config = dict(
    num_hidden_layers=12,
    bias='none',
    init='normal',
    init_std_o=0.00483,
)
Each number is 500 + 25 x the weight over its row's rms, rounded and kept within 0 to 999. Layers, rows and columns count from 0. Numbers have three digits each. The size before them is the row's rms in percent of the matrix's.

# q: layer 4 attention query, 384x384, rms 0.0128, rows 162-191, columns 0-127
# k: layer 4 attention key, 384x384, rms 0.0115, rows 162-191, columns 0-127
# v: layer 4 attention value, 384x384, rms 0.00976, rows 128-150, columns 0-127
# o: layer 4 attention output (transposed), 384x384, rms 0.0184, rows 128-149, columns 0-127
q162 110:496524483472483481500484471495497493496520493450523487509456575498510487490485514457566471490529522507494528460521495510488475508517529545482512542464500516480454557508522524532487515471497474475516530522509505504448542488455486437492515534485493534498499513517495472503507518498482499488495529479508491531470526477532483490523503547471476477517458477481480497517455476482555489540488
k162 095:499490524499525500496490495496518459509513529480553497525505512476496556495505490493528482513481526524526480520527506536494500510488511527495516509511480493503483476514486486510484512488494503516493494519491502482507501499494341508487517488521532499514483490493478482500483496466492501518531481478481507530508503491405627469600537476510473511528475467482528501501513498487549488515490
q163 124:509493473468484508507504523511523500487502503525443505492499506486514532482497504490432509514514501496440480507471512494487522483548513512502506513514501538519490544507485490494493494516484465480503519499508498490542524510544579513511488473493502495477461516465505501476490486515512437481454517522506503504470470489564428477417488506524500482498509525498479479521513506496494519499496
k163 107:524496486475475486487476510544508485504590504485483495473483543482510495503504518485519546509523495488467487493514500471491500439512480516518512478487506514519521537475514493504502483482523501475510477527547518491510487511514475397504524478495512508501513513480517458519476509505500484495492501522511494495505487514592462501513480481501450479501455418512519483497508486506498530511490
q164 123:503538516512521498515473459491497482509490538487558468498488549484482493515481480498589479503528515528539496511512481510507492506459503519482517516469498481485496502531498513521507495469498486533499491537489501537434493503436459470483506516502497491503494513539500472498498503492517557524515539473484507503498546489488546497566521496478482513519476471482498488468502499499536474534518
k164 105:493525514506490509496509487486520488511422493481510515511512452512491528528495492521509456496443502538554491515525524558495476571478526499467484495493495500498472472510479517536488523489491519504505518492455482525495512485491484601483449518503518507501483494509483538496493500482487514528527511498464489507490508469400578494534519522524548522517483577505497522501500468485531471496505
q165 090:512488474540515508512511485521487546553454493490488504483535486531533435498458468510492474489476473485472542546501474491486479548487505511503461493456495475483475457521453517548486515498492497489464493486456477488465498519464500505488484536476518466492453478509523531488506480521513506553509516491529521534491518470482496489501517551512509492513525538473462546477503519528493450538514
k165 085:529508464517497527492502512497496502490496506507479526499500488491507499484509500497490505524526530503432494509454507462486500502530517496539497518492493461501476529527495522507507511517479477478522481487506500505489522490509621499523502488478511507481489526472501539471511535490488454484485494499508490518477519504533425513406513479470513459489529503517492499517450520489486507507469
q166 106:485497467488490509482493488503504543518449534494492486474523535513511500468513491522518467500509504501478508518502488523471485518496534501483489544493511519491495510509473491519457532486493471491485496504439492493502539509499513471504497517501511479489448509505500500494508469516543488547467541485496522542456511440530484475516503550516493489490500533476481475516538502502495484567550
k166 107:491525470484459516442498515533540499493522538463511504476500511462500564501531510500517502505515527509458515492518519492464469463485527535506520507480489490517463539486504541534461491481505444494532479537505510501459533499474518493514540490482524537482509522492518471491502524464485464512490518506503468509477495475531501495468541471471497483501467488517507480506463509488534508496485
q167 098:442490498486540512530502506499481504514458508520494491490538478507512491492515481502425512517514512518493493519528505544476504512464528508473493517493505526491464482501522468501469510484504505481480539496489466478529521477504532542481512508532512485482467520457506517485475484519508503523466502492499509547485475458473510482485534532499534524526482571487456455533559526540485507544529
k167 093:500500466488467476487501520532551490489490518482462545483523499489498536492507510516509500528513475487450479493489523467484469480536506514531517518489495511504496527474474553486475475501514458469517444501503505473495495483515606505515511478503542500482513511481522517485495484500514473502458516506507504507501483482632373504420493484493491475470499490526518480517495503466504531487490
q168 096:533483494492545527523455479502486461498550503488512509541472494463510480489476522479534538517516524510505518502492539499520541479517509493513509499518511528512510507527526491494531519531484515534494557514531504505503466506469482501459509479501481525533507508523466504492492521446467526486534479472490496486520535542503503495486501447482469493564481458488505497484488453500522488465456
k168 088:512509545501523492523499491485507458492503513501486496528522483519473483532477511502498476499467473527568484527475496548522491539512470465483499514505528535516506472495485489527539497497506548497474493505522491508560466473513392487460496498491494498517492471511487467523499522516487503519564467478496508485524511491436555485598497494509486514492492516488529525520497439489496488482511
q169 103:511497478539487485487508494505524556543456521466497487461528499494516475473466471521507454506499486483506532543495475528469474543487522523505520489488482445491473484489475507524448515487462498512474514489450482482468526507464519510498490529499521490480466494514525532502502486530511510546478515505524494543483501456487496474486493520491527486486502535495505509480503516522518462544517
k169 092:511528473493492550487494503502478481514511513510466525505494505506512517473494490506498493504516527486427520505487513475469500504529541510520497528493479461513463563519500515515489512522493470477540510509503488509473521499489625494519499504482491477485509515480498529491479526491503440488496507510513485539484522500566410508422546492486499466503476496501466500481455515488494484499493
q170 126:428501540473542494520493492492507496485463520501490511516534479503485522494528498515436504521505496566541446509521508578501511515487505476441492537511505535499473473520511478492523492473497528492508510506481495516514511454513507542493505486554506521510499510497448503508515462512509533482474537501494496507478490484459534492519513477496535549521498538514477457518524500505509517507515
k170 114:487512503456497486494518502515545510536432512484499508469546470458479524523506523509478499494456482498532494517480492561482457510476503504479511478495503509503501469471484507508477484502487481490484491526469507512511511491493598588483484503509503531483482507510525538522497458484514505547497546502505487500515490462549428472449505508523525496503485550517505492500518522473534507485532
q171 121:517493531554541505509528505505460501514494462505533502512534443543478449473487488522515489493462506482535531509529503463497468510461487472533473466499504458506529443520479506496512515522525525505480502475498489487486445506487476518512478514484495482502533470525500505527514509493500541511542469509501510491541506528442537510528495492497499501478553495473512561483485531507490477486472
k171 105:506500499532516504514524486468482531513460489545493512516502463513519471494493491489477474493523487496491519508464485469495499533522493467504489511499487496484486469531508487492494519517484502522476512485472501497483494496504587578494507518481477485507475499507485546488504501500494516506476488488491490502497514520469475526438501506487557494479562538493490521504477510525481466488483
q172 146:499502507458484479474495490522520536490470520490505478455521512502508524479519495525454530502519512520482473505523453512495484494503495530501496526489503521496507508507495546475526491482499481489494479469471493505485545511501509458535508506526499479474470542492521509472519428546546475521452547520527491539479456479530488476503451515548503482486517534511474429488534508519469514531527
k172 138:465524450474428499468490519524505513483492489500497502467502546471529550499524518509489514503498516509493478476561510477494482447469492516482514487482478497498484516483535540521489468479514507469521483537514522531476551509494461493509491493503486528486517524496527506484497474519517489479498513519504477508484475507535512508486483504506493512479470475530492480495483533492514519523531
q173 089:504480505518505486470499467532461520546460470488510488503520464508525448468504464510491492509462493519493492526556432440480467533477491498524483504472494481522482467496494523506535488526494490484464516465473482513433514511467493475510492498554509444482470514512533565477519453521513509531472496517526477526499487509480512490533459525502515481524531528495464510485516516511485467562519
k173 085:521518451497442499483492541515499521485473496520472519510509494506514494474487494529488516497529507500469516488460523465463478508536493489527516495511474464444476516532489560490499492491493506466515498503490506524494526508496604531521515517488456530476505514480513522474522489488524494487501479506497484532500479518501460511422514491489504491443542524521478502523451526510502476491469
q174 113:535509448545531502495473486517494515538462503496495490469540486471533452507452469506548478512538509519512545538479488531457478539481493500491500498438488455485445481552476512556485541506486478507450532491440462513476505511459509501466500513463514490520457497498522526486499476498518521555499511474520515522482559473489508485510541501504494477494496519468484502470487482527524465542512
k174 096:548521489490493525505479507510516463501502508490478525529500479481502509501512473506505487532523510520444498497485508491485502510521515499516492540491493477524481539523468539519508502518483496451508490489501487500493501496485590485492503504490512494478485507498523524504479528484488435497527500479495500514501503487529450524428537482497504464527497556517492519514452489473495476490472
q175 119:498477509529463503475522498524479538520549495480505494470463507512510534509507528491455552494481484449471522496523518431474506483533494515515511469555481525503534525435529519458475496517501524515506480478540481464513492522544487457532539519511536493490512523465526523511475534527509469508490448560477491523517435517527490497476443530532485516455501479544489500533499502503458518538503
k175 120:477475482496501503516521508477454555461518486547484498492482554506515500457508485494486514473506494433465517462547487417539537511517510491510497511505492502478501508523522469494511478511525491511541506501513507503485495502517409466548469481500478471516523517464499466464522506529523479433473512532524527485525478514455566531566473515486503516464512445470492483499502523541459547480489
q176 130:526490476552526519529505515495499503522477459527470517506522467494502472494473474510501480496477466471495531519458525470487511533507504491520490474518518484521491492496462461518471517519490496500499527491460504492526488509529536560457487481475529487514471455495505513519487516458493488511517468476504535445496540491485489492463532487517507490520511512488514556498497506487508476474486
k176 103:538487483504531528508485495496500478506550510499472503499475495530485463491503504491508508517537490470442536503446504466493522471534504491529485499500499504506516546500495496476512502530505487503509494483530504484514464519495623426486539506477510476489489498487514489515494543477468486505502495493509496514509508520593372523428522494478466458519507487498494514507478488498480487482472
q177 106:482500514498543492531511487490519460496480510526475510545541441488479481504501494500439514508499480518532462517493508537489511509488486482485484499497507521543518491497518489496536465503504529498496535497479497521523462489524530579455496442528506510489482497513488544512501486479467507489500490475516520472515502544466513507464491454494506544552516539507512486499517493533492491476480
k177 098:511518470487518463492483511505522506509502488487468489480488501531502449547468519522473508506526470502484499511436502502500502515535459485487492498503501495477530511474480508494517502514499511504485493478498489520512497516519641468477486497487485503501480481516510514532505490536508470497491503534516506492504486514633331481430484506541490467478500517522504518487484483481489505500518
q178 137:515503458537502519496512534482507493498514487538463524521511485489519493482491508487524479525499505448487541498455544493517516493521536492507505485541507502492495516531502459518449531524490509513498519530495526471550484498536535547469492501451478522526496457484495481519484522466483488482497458514509506474487531499521454491447539478475492482459510485482522563529473517505513494464443
k178 120:536481532518550516508489502504488482507612508488487487510492514513490480473492515451526510524530481481465532507471491456495533453539487508532506478500508513535522530500518473480509499515512483509493480493550486454513449500523513386507537484494518477492503499497491462526476547486478471498502474483514505496516512526582425501481515488504447465533495460466513507498502494512478497512488
q179 107:506490506518496493495518495533499541513428481500496500423512433505492480520476500538481510485495467470472510520481479477485487522503487497537465489510495488499510468465472539479483492489504476492492460452438500484496504523469530509450480515507534473481486501506553549531514451500517516554484534467521520509494520497496496474488519504520521493502534555508483463461514548513481479482512
k179 090:525504444508485515512486507500501502500490494517471491491481517512486506503487486526503491484519513477445513496474507443495511489527507500506490502493500500500486562503510513512519486502501484482514476480508505539481507528486615469510521506472491482471494503494499527488512507507504474485500498488524486509496497505592389532417512500504478445480493496520469503500494492492485507512513
q180 109:533496469548490497470507501518500533530437465520494485474517448491533456496468464547504478506495498479483530520475459487469475534490483501514496492473493438495489475514453521523471500502488490489481496481445488489476494532473523503463483526479513473490469477517544546477527466502521516541504487495537516501491525504497482505486498513509506450479531514487506518486481527512485462515502
k180 091:544519469504495525514472505516480504504538484508479509505482502500508479487505499497508514500536512514417522510486505458474525477543491503537496503495501476503485542520508517490502503519503478471511490466523507510503491512508609452521524500477488486474493523498503505504499529500501458481502498486510475534496500536581409525412531463483494452496506494512473525506467514499479484516485
q181 095:499511484520480476499526490496489561551444504490515482448499493498509485495479481535497486491477496461463532520501469482485483552487495520503507491476492455484479481472478510527479497479493485501471476474465492497449518525466501473494503552491518478484478487520540529509525476539514505525490490521517499526484484464504501484517511554515513482470499526504501505487490554504490492528533
k181 090:507504482512465515515483516499481533486486511518500521507500516509515521470514486497497470500530525500433505484491519458470530505540524512514505521491488500497464544540514534479484515523493473493561506481489518520473525516484598505529513505501500477477488521467502526482493520497492456466488505506523491536479504507529451511426521498470501471481500502503468496504464522510486479488492
q182 110:514488519538532534498476481493454470491561523494510507539488517524506504498507504466574505521499508506557508495530522475510546501484510463499511488519488502488497500512506475488514510522503532511523511528541506480525441508509443496478497504490519512511521481489455475500488552481486510494534489496481509473522505528472553533552502475464490555493492448468499541526516494493528487482461
k182 096:487500530517519487511522493474510515516446503520528499506519471504500488513490484504490469501449487493567514509505510528513481572487521485475483501503500499503516454509493494515481506513494519517483520493471476525509497482503476608509497502489510499516503490509478488492488496506495533529494486497470500491516505479395569487559503525491540533502513550493498514497507479527494488496502
q183 116:514502496525484489478506497521504543546459508493501489474543498499528473462458472515486475511502492505468507551510472516467475528504508523526523480495483452497486489493477499494456521520463468515471505482473470475489520530497528513527500515517523463486483496514528548492529489513511510537491514519533475558475487468513473478468478506507526475481508535496509482477512535520500464561537
k183 094:525519451464461525475473529528487483495558527499478517503494509499532496482522530492493532511507519495430518488496501446475502454538514501516510515493494485507488561515493515513500494502512458469523500527526492518491514492476560441511508510473477493491508517495522492501492518511518461484482504500514502521486524504566430521428521484487489462482499454513473508498449525498505510490473
q184 111:503496548544547505510524489501526517495442437523516481495533436493470468524495463538499480502460450487538499502508465480487509527479471498478463504495527504512500455479504523523539477497523569489470496486459518516483451469484497500448498487520526460514465469520522528531498472496487533525513507480501532444517507545445529487544468509529503505533545510487497535476505498525498474493494
k184 098:530519471530512481509495498481488500538461476517474493499494473528501468514501496512473459498505510514486509521450507490516479516507489492511485494524497475489507480511490499500496521501489508495512507441476496508491509536497631543488494517485459512475476505500509533495524495496500492502502512519514478507496504524540404522426495489518526489459528553497487522509479506486482483502500
q185 092:460502497494491496454502517507469547520441493519520508469526479494523512494530477536454489496508509499503468526528445519477481531472494499485496507477494478478475482525478512504509529476499488504491492460450483501499546524508501515517476534504490472499481532471536517474529436552542521525480490528521498534463489456489513481547501523507521493476511548516463468511546512512439495524537
k185 091:498500484497427518502510526511507501468481479523471511481510485474489543492533503515461502507511526501459505488515514473481474468512508498488526496487494476495484527510512543471495470503493465447511474517507503511459532492493620546528510485502518503482508511490526538480491503487524493499490512498506475504521463501549444512399498492483521498503516542524461496516504536493517503505492
q186 128:457486516514514528534499517494477514509465488506498529510492469529476522541502494538520468504479463473539509510484551528497516542484497442504480501521495500483490463499476475498459517504502514476520489511462529485523451494532501537450451519480511517504492457470462483528504500487517501522518483494466564480515526474444532508526566515501513548482521525513493539537513535490489485464503
k186 111:488474525544541518524510488456536510494424524503483502478523473505476492494519469492490486490479521469504500511483491532490505533490512492502480510488515514527501500493495473487474512521499466539492495473446483510496476506495668573507530503492533485496488501494495515505479498466494500532469505469498512489498510487497423515446526505459512476526518564485484499504527493500486498499510
q187 120:501495477503511520519463466500466519522484539486532508460481551505493507527500488505569496489522503483516540509498516511498530534469508477508488525482511514476484497522499504516484528480506475501516500514463489506483510491467458463475509541481520505506486498466486477496477482532531516541475497472469552528473538449494554506566562538502472511515473491468469489496526498495511505536512
k187 112:469488533524505508513518498475531499496411542494505521504530474488461545524507452514514482498467511496545488505510512541506483552468537472483496513499492527515473478518494523538464501502495518507512473494444481490479507495481504610502512499500563505497497512490493514477493520437466504528521509457472512497499497451405572501516535521488541523507496588503492506529524467491518480487505
q188 122:499511518430474487476479494499509478473554512483531491541460556488481534512527521470523516495521526545512472453525507517530502462499480512475503522485507531526514530503548508487551478482518510499522498515543512542471524486513477459543532471540460523504500535509468462491487523505482480447495499494490475487505472541533498499512473496495471514526465454515505465493479450485519540525525
k188 091:489507512491497468492494492500504493491480489510531471501505507506522513503490514508504504489474503529562501489522491549507499515461488507475506507498498503471497459488505511518510478484495544516472514515502504498525491512496346520483464507533504513519515490501498484495509481517506554515535518519477500496502507479415623487610483506526514551493487489485524506509523496513519510499502
q189 122:478478509517507511476491525487470461484506454495498513505538444482519484511511515481458516534509505551549493526486510528496484486465504484472519493492483502515490467524520509484534478526508540498490520506507475505508476486488495566486498472532497492507553532484453508487466486504494515517487472494526488492531477540465539512481473447505517550487563533501463488520501484533485506503463
k189 121:520504509497500479494527514507503474503476475553473517489517476484501499485474494510497522508472476480534480491526491520508474508515486493486495504518502482510529467522486504494509499516495527469450514490481493485538506473541607568508482484509513484501507506518515533493491469510519510494488479516503497468525491489549430479483469520537525520474510575514499517494516507521488489486500
q190 115:508504480461467487465495469524503515477523517439492509487448556498499516560509525471505504452537508498490485468509480508488487493515475526456501545464513524486493537488509574511531508466517470505515469499523492540466535520499490437550515491503486528531488559479499481471484494550504457503437516523496502534466475498540489513504473552539477486492494493507492466512484460496488544522540
k190 097:460494486484470472504486508495499498492485499518544487498493536490498515489511478497503527492479540516532471484563484513547502492471495509492505507490491496490496463507505507520502484480497533468498496500489497486496512513486350483507488500525528505516496522497491517486523472518520490476522519503489515480504482487447632498601493516524489536541475480504513472502525504507505506518500
q191 107:500517506502493502500493484513489487495505493489508506525488476497511504565480500507491517455525523499525475491472500533529492502502440492476484481479487447461506492500498543512538488483511492511515441471508493530480475539480454486510473491453470521509510500487523514520520504492513523510555494490503494473526511527478529521530535485496504499474501492542535477513446495486463511416508
k191 104:490507510502492485563514481472506488485431456523519497499507452509475476514500467533465502485473507529543468506506503526508520560467496473487470508505518504523498468501474497485523505505481525496489530507468507538491492498500507581507434509498521503502469484526507551503514476517517507462494514474478537467497500489431576510504473523511546530556515567515490513480532518492490491507534
v128 132:518536528499451514499482518473516477490513509484497464455509512452521506486519482523523508537502515502495504513474524531504526495504594434534496491496474525537513514496507482505495496516480536511491449500495544473485508445520496511516478514556492478475555484592515508484515513505525510500496578440506536482527504515494488482505500485526511505522449508542491529408486512464562497526493
o128 128:500470491500525465513488488512471497514496472511510530500481459500524486554492462532473487498490487520499475489513504434503513503485437519479502537507490511505474515517526516517483479488479487482506528483493477505473480528484508466516499477475515531508407547409532494475503520487503474489512484539492462471492487529510515509511489483511469514525551497495494450557511466495462513500516
v129 144:463480480497501425516556464513524500489514531506522489567538494471520502472489483493479492451534497525506484466518491491478501503505454513468462484472533473487479502514511483520517542478535468543486513483496482493487495519473506492523501476449473528518468502476533497512524515475506503505527502499488506487456507532506503507499539528524498489560483496479535510503534472496479500491510
o129 138:510474453528515549464522529489442490510524504518476518434503497537494514501499524504499501511493486455495527515487517521522496501474497453569502503502494510492511497523500494511483498488535520496513467508493510500488531450521498506488522542542516481486560496529490482502482508534517510513455473505534489510505495460491507524484503521461542514458536535487468509493520514501525528483527
v130 151:523522497497477527483462525530488490511499517499486486455464523523504481530467487529581517567465506498494532519478542502527503494531566445525540502527479516500492499503492508476481493538481501508515475507496538504509480450499498507456495525503476486494542498539495506494475475523512493513479535475507472512504525481497497503497537464460494514450520487534488472447483548487554514510467
o130 143:510469545483472452538498479481524507494482467515528500543495505452523510506508469500440487484515506556506483488515476489482509482493481522463484521489503485506506504503495517479536502503459499510478504488485479486499484543496501475536498467472497535510447513476496522486512478479502502480511499524486504472497461541504492491512446485563481484554497472509526483532463487524434494501479
v131 148:504568481492523435539527473498538497481503499505497441522551473485469482459505485532527476527507504503492526490516493494514491497506479476487497467518510505510531516478524496522532511494521505531489521484506478484521516453473514482515508484478506519499472508539534505546465494417507505500493546462502513492478505471497511463507469493556487484504463497492508496505535513471507486532504
o131 139:492439486528471536509520529485477476497508463502500555436464468519530503519508510485466528505475501483493457484494513497499501482494490462531485511486503505502511504490490501493491491498521475473474465512522506508478482510526497524503484490518513480496523509479498496460500523589527506491500447532530490477512490547511496508488501493437518529497534512516455479479514504535497513448501
v132 154:494571497474514503528495503510531490479498459522508469538482490533511493486502512527507492524476478519507499502513560534527547496483486449509507549524486510467525516467478500486516513531497480557505517519481579507517516461494504492486486490480480531502466476521531471530506484487531503510482477470465516471448516491503501480506559494476486519528479478518556551514525501450506501490503
o132 137:512444475521498477474516537485468505512497523499503526490482508504506480476480514505472498526525510495482496491502495435497466473497490556506469512487513482523477502506520504507549479499489487463482502518480474513496494540532504480510510512540504498496556529495488526477495495522510503479471493540545479514493479502512494538491443503512473494457535499501436467507491511522458541533475
v133 114:485444492495525541469507440546502539504501513505515561503515541557490495521476507461492517521526503500514510505489449471502481498510494553450470494517527475481486488531509480504523525492514494468491505506507448506509473506498506504467492468494499476543486535408497533508464490511479493474473498541514488522526531509504495517506442509459503531451526523475442432516465499560462487549533
o133 113:517522528483487501561499493484545460483506473513497465528523483465510484473507502503527510479496502501516515489486528557501515512509556437509528480493506508489519487519480498473479512516484486514489504495509525477565488509504501551497501511470501516496500431585481504501515492471465525512543478459477532508507499511497477485475559500511527466557454489527558550490484532485541476466459
v134 141:462504497505450439516526492480533503491508523502503482498514482433536500451507509491459503496509486495493476489488516497463539511513582471503489480500503517529462523514506509517495535505501472521524501484501520479487525471508504508508486498484497518478530510523520510484500540499509489487490555421474542487485494508502507516501523505568513532575438500512464512430511507497540522536499
o134 136:530481451558562493491506505485424483525512452515503525461484472530504529544505506515537483509509484496502514516515503455517498497485462482537513524494496508503496517539515500515472481474492518499492482491489483490469506463497503461501513541496482491491485540462498473504486538511508504468516462546521436482505503530486515514474478467473501499499568494485505471544532486502487497467515
v135 156:483454521484503508490521519542548494486498430504510500453509459529479527532523523490462499478503497508500470504511511504471451493507425557516516515483477497511534504464493496514496479506488468444509496517504477510499525562541498520476490498502536533505499525445457501504480504503502498515507481497444465494511511477505501509494542517497522486513501507486548482504511498464440522471505
o135 144:502542501519498548476499532491477545542515551495502501564518555507490466438515516464525513524494483442500531514492489505511474517517561495495511463530505495494483489509490486492478513497501510517504514526493499474531483465478494508518479542492473463496527453536490490531519514484446516505498484522484511518492510501492494506501488486515469489472475478488506537523492523530572491528474
v136 139:538469504483520486471521501483534439512492473501473473495492467470502499532497496507500511510493494501491500513525479497481496506498523498500459497521503496526549511497484510549510460482509508469466488494497484527508538470493490498503522507516493473469499461583521506483532502505513480526502491497522465459535512510490489421503482514515520451532501503516541552468475509499537515455499
o136 133:471494507477463522522499507539469536513484543490516535428510480527507488520492456548450504504470494467504483486483488459501516507490498520499486518509502512478474478464504503484485507493535491494556504493491513511505468522525505491534482491518528506523477548406525495502475509504532485508469543512475537497509469504506504535525536514503457548472491516517454458510484512469478520505526
v137 142:509479493520482558453478510517490505501500501519500525440486549507486534525491497468507524520500511480513508540474462486516490495511599522495505477513513513536495482533499459485499475510479507461509478490515498498503515489528493510497489513553536447491527528478456505463467509527487501495477530502527517518553529504500500513487434480493508489428520509525427473478491519560494494551519
o137 135:506535550461501471590469456483537492494495476496516485564507457475505471516491470517520486477482496541510489476506520507484531524513481468452525497505500511488493514502498506502477507506471485495503529483505503488510463529481505529488486457439489537508421473514523502515524505436464499491565497486479512483494497518499495485499546469520488484573482470498575498498478490466527467456481
v138 109:537485495514485493467505515492532470481506530492529422485498494412510564486508473517549490514510512489496483503504476495504525506468537507519514505453488492559526510504502449462491483499489501539477494525492511485497517496513489516528504482531475468483488477574512488492535520494538513526496481483554514463496508531489496488496508484535500452542464473495520544458523510496547501495480
o138 111:480471487477538512568504496485468514517482531501476556457480487527488473564492448527446475465506508491490516503516513456502510488495456494489484523497482510508491521492507527534473499494519509478548483486465477517465500492497500453477510507502523520508482537423517495482477490494514475501444536516507495491499479478503516506528531507499488536503553510515490432502487481460492518489533
v139 182:521476519505518474508511484533536499490503587487518511500515506508468496542475488506551534574499495506497519487489450488467486499496514561478526481471493482510454483529493503509500492486504489518473494490496429483516455492473508508488524475501477523524506550469496510508460490496472523502524518486508471554501517493495499526492462480487505485470487500462495408471516525532520493533467
o139 157:518472515463478528537522483483514472492488404513492506493503504472536520459517484481455485471502500498527515500510524521491518495493532406529509489509485495490517502494488536478461527511509518499521459480481500471533513466504484510500493517511532493497510444525482510481518482484482518523500481474485531504512479524496492472496546491503533520529497516520516541511462491511543473479476
v140 114:530500516509496476532480522460457508505490501449480436516520465462515458472508509535540483528494517490485515475507491512508493507484434459532528478494478512513497506477519535497512476490500569500493484483507471483504475496460501498475530492523484516486528469613538508520522496475482505498533496498534489479517449493504510485495489491540490498493503499499573476491490528463543496498483
o140 116:470488487496505511462510498537518478495482516493487537450484527509507535561523477479448517494493501512498475490502505522496502499502511541480471530474486499510525498472478501494501497500513473504518477500508484532464532483498499488546489496509530478501478542420499512460479479548563472521437548499467493481498527487506508469529500526482487528517492542519450493510516487511467517501542
v141 141:528539511478518483523506509493573467474501457509528438474570493486494582498511491506519495524483498526477513508532469547494502503476496545497523552491484515525533505501497474529486486501498509541475479541479516490521514451533504510511497463542492479527471517551486484516519495469547513479486516435470525497503520510498495471508511458524506462496439486492528490478533533486532490488525
o141 131:482450487508504533534488532493457537518489503499497557497470492506524444488495473500468493499483494460505497486502547427506503503506494457480485521511497514515470525509536544537478491500509479451520524485470458498498480528518497487483486519507535504506491499417535509471492514500443478511508464536520501496489459490502506530512516484490468527492559509517455482524490503501516519532487
v142 122:500458513501482477504492552531464472497493506476499409531472497482514494519475492530534519483501480496494517497488534505528533499498459497524505538489494504475508502444488467454479490506498511533474482496489506495503476545485505479487510520504474479513507453529525479514525483530496507497560452495496487482528483512503502469499548515479485512541513483498572527533505506469524485467504
o142 120:483486481459527493458513491510505554496485563510476532460512532487489517496508490508431462498501507523478487520522501526495482476493474541491476514506491494497497504534512514530519500484503509492530494499490487527475539467505507467515515498555507527499507532499509509491489468488528480508408555513526507519476485458511505515524461524505494491461528535483449471495493499495483533535533
v143 178:488445537499484499517498509452509506505501466490523494486517471484513515455525517474436478478500486494497462503518468507468500504493492518503524501471485513518489499496485498510484492485489492445527490504502477494481517540532497508479493504502545491465526511513492520474515530528498485487517500480517533477525483508500491516489515512549517505554455509449495494474489506482493515501499
o143 167:487561462519554524478491493515476513529503527506467512511494525507467512533512485500551492503518499466492538515508508477523505515524518512496505510525489504481502512506503488523447497484505526545532500485485478512482509458465506463500499544480483464503492485453508465521485524484488482500507514514468476503498511491481514491498508506481500492496515497498513516533535473489525482514519
v144 176:482483493525457558497484507493479539491502446498516470464480512484524534460529516476526485514504518468513492520477472494533503502491507468521523474492508516543533496485520441438489498514476532520521484529505519509509522533533492485510461514559508519513530471491472489497496489494508501485513480508497527471539518493504505538497456463528477486456483497518458505522496477464449497532559
o144 163:502539510501533503545492499469528486515502568485476531571486488515480443560487486497527516474508485523480478492493519527497493525530488511439499501485493501503505513533490492531498490500468466470489517512498478517466481503474516533490488488445496489490451504528513529509513507480481480503495508506512484479476543473504498483506524483494493478554510482490551469482516503491533501461490
v145 121:457519514514468538547474514502468521503501439508503540450511493515535480480512519481474478483500506495511478521493518517517496509520504449513517461521495514494499495524496498486495515523468491464561500535503513519471526512533511504471437547498524518523548492465468509511486506508504507468501537492462510501515508500509505525493551496513499531494481509503454514485485489434468519509513
o145 125:508557490540520490426489504487500501515520535513494473581494513496470487499509530485555522522524486513493506510491466494515479518517491561494511492503507497494507502521502480518508481491461502523457522514508489497493485501469504499508509499440473483495469480520511504542499521489470484488543462526497467477495528516492509501496444490519497454525492464472553512540534494539492494524497
v146 158:468472468510528461498524442481501553498498499503538513533518504513546478467509518485482460471529495513510513463515438461480489492470435559473490498487532486496447485529516532486512503483527498516481507480496497511492486543478500494520517457498479517539456508448485485505495490481495503495478482524536522510475480522499499513500485507538486484466545498485453467522502479551463490517506
o146 148:514523478510504528532502510471497455472503524488474482486503511513479520530508523467566526468515492473492537506492548579526511514509554445497519499470502513514548524500490481502517505511526506493500476501510501510511539461494493540470525529486521476478557470552466508491489503510509491514499499469503488476507528448498494478482538518487549506523457502503529516462502522471534494430511
v147 143:503443483516486516470506490493487512521484520491514505496442492486504534521495488503552499492512524494491532497481467465491478505496485543512520523447500448525480486513489509457494487492506501524500504510493468511500510541474490511513507478506450537534472477451483490468507479503500514507507437548529473500492496535494505545492491496465499459476547485485495469531505501500484501447480
o147 136:510515531441501520540510494488538507486485566481483489544512538506486498507515490485466500444528505496510504501495503547501505511512538467461476503492482492506525495484494524494523525511515524496530478498468496512489507462490495502490506508498520490493539477535488536519493467467500498526438567445496540510505521444485505471538535516530515512496471505502535515442445501480516494515501
v148 115:515474490526483548464488492574469496518503513485478522443491523490459508530477488477517523505531523488504533527457507484539481489546542514510481446530509499497501483503518478508506500520496504472509478483516483510501478506509503507506490534498523482503554509449465508493496497504487510493499527497487502525577520465509508497490459485468495516419561512552459442485487529499494487550521
o148 115:490506557471489482533485476489547510478530469500518487556525480464533470495501479501502513504471497551516464505491494566494513507487487457477523482490503508473487478528471513483481514499465470498472533509532511485518471533483499545507472453464487537500414470557511487506524487481481515487549465497498512491492508539505493494497490471518507472561467487499549526487489497526521482474474
v149 149:494496526527461523497468543475460500502508551528481515541477507460509499482513499511471494483490486492504450498479549536514536509502495480530507533492460529462523513498495503481470493533473505502513484500495537485485480495514506512494511508513492496463500487510501491473562532535493469499493462502475500477504463499497499530504524495473512532565470492506562551500504488480513517470488
o149 137:495505470516546441431513492538498513501485478492503473487503522510476513493480494519522465519516518529491520525517487457489463484483474581499500510513490481501471514523491492519499497498492511514505533515487493507484546524476506456487509509539475509508493548496519487517483489495508518505475532490489473560487518485500520518501481519511479492461523513487468497527516477493495514584517
v150 150:478441516505511459515527498527464538512497515470495518532469520553492439505488512468461509493521479491516510488510470464479490504498470518477497461509532509503478489475520501476527498469520512447479518453517442478495479545484512479492520514490536494503506520455527499507465507512418497482551480556525497492528471490503504509499434537518487518507506525474468466556481461537458480531520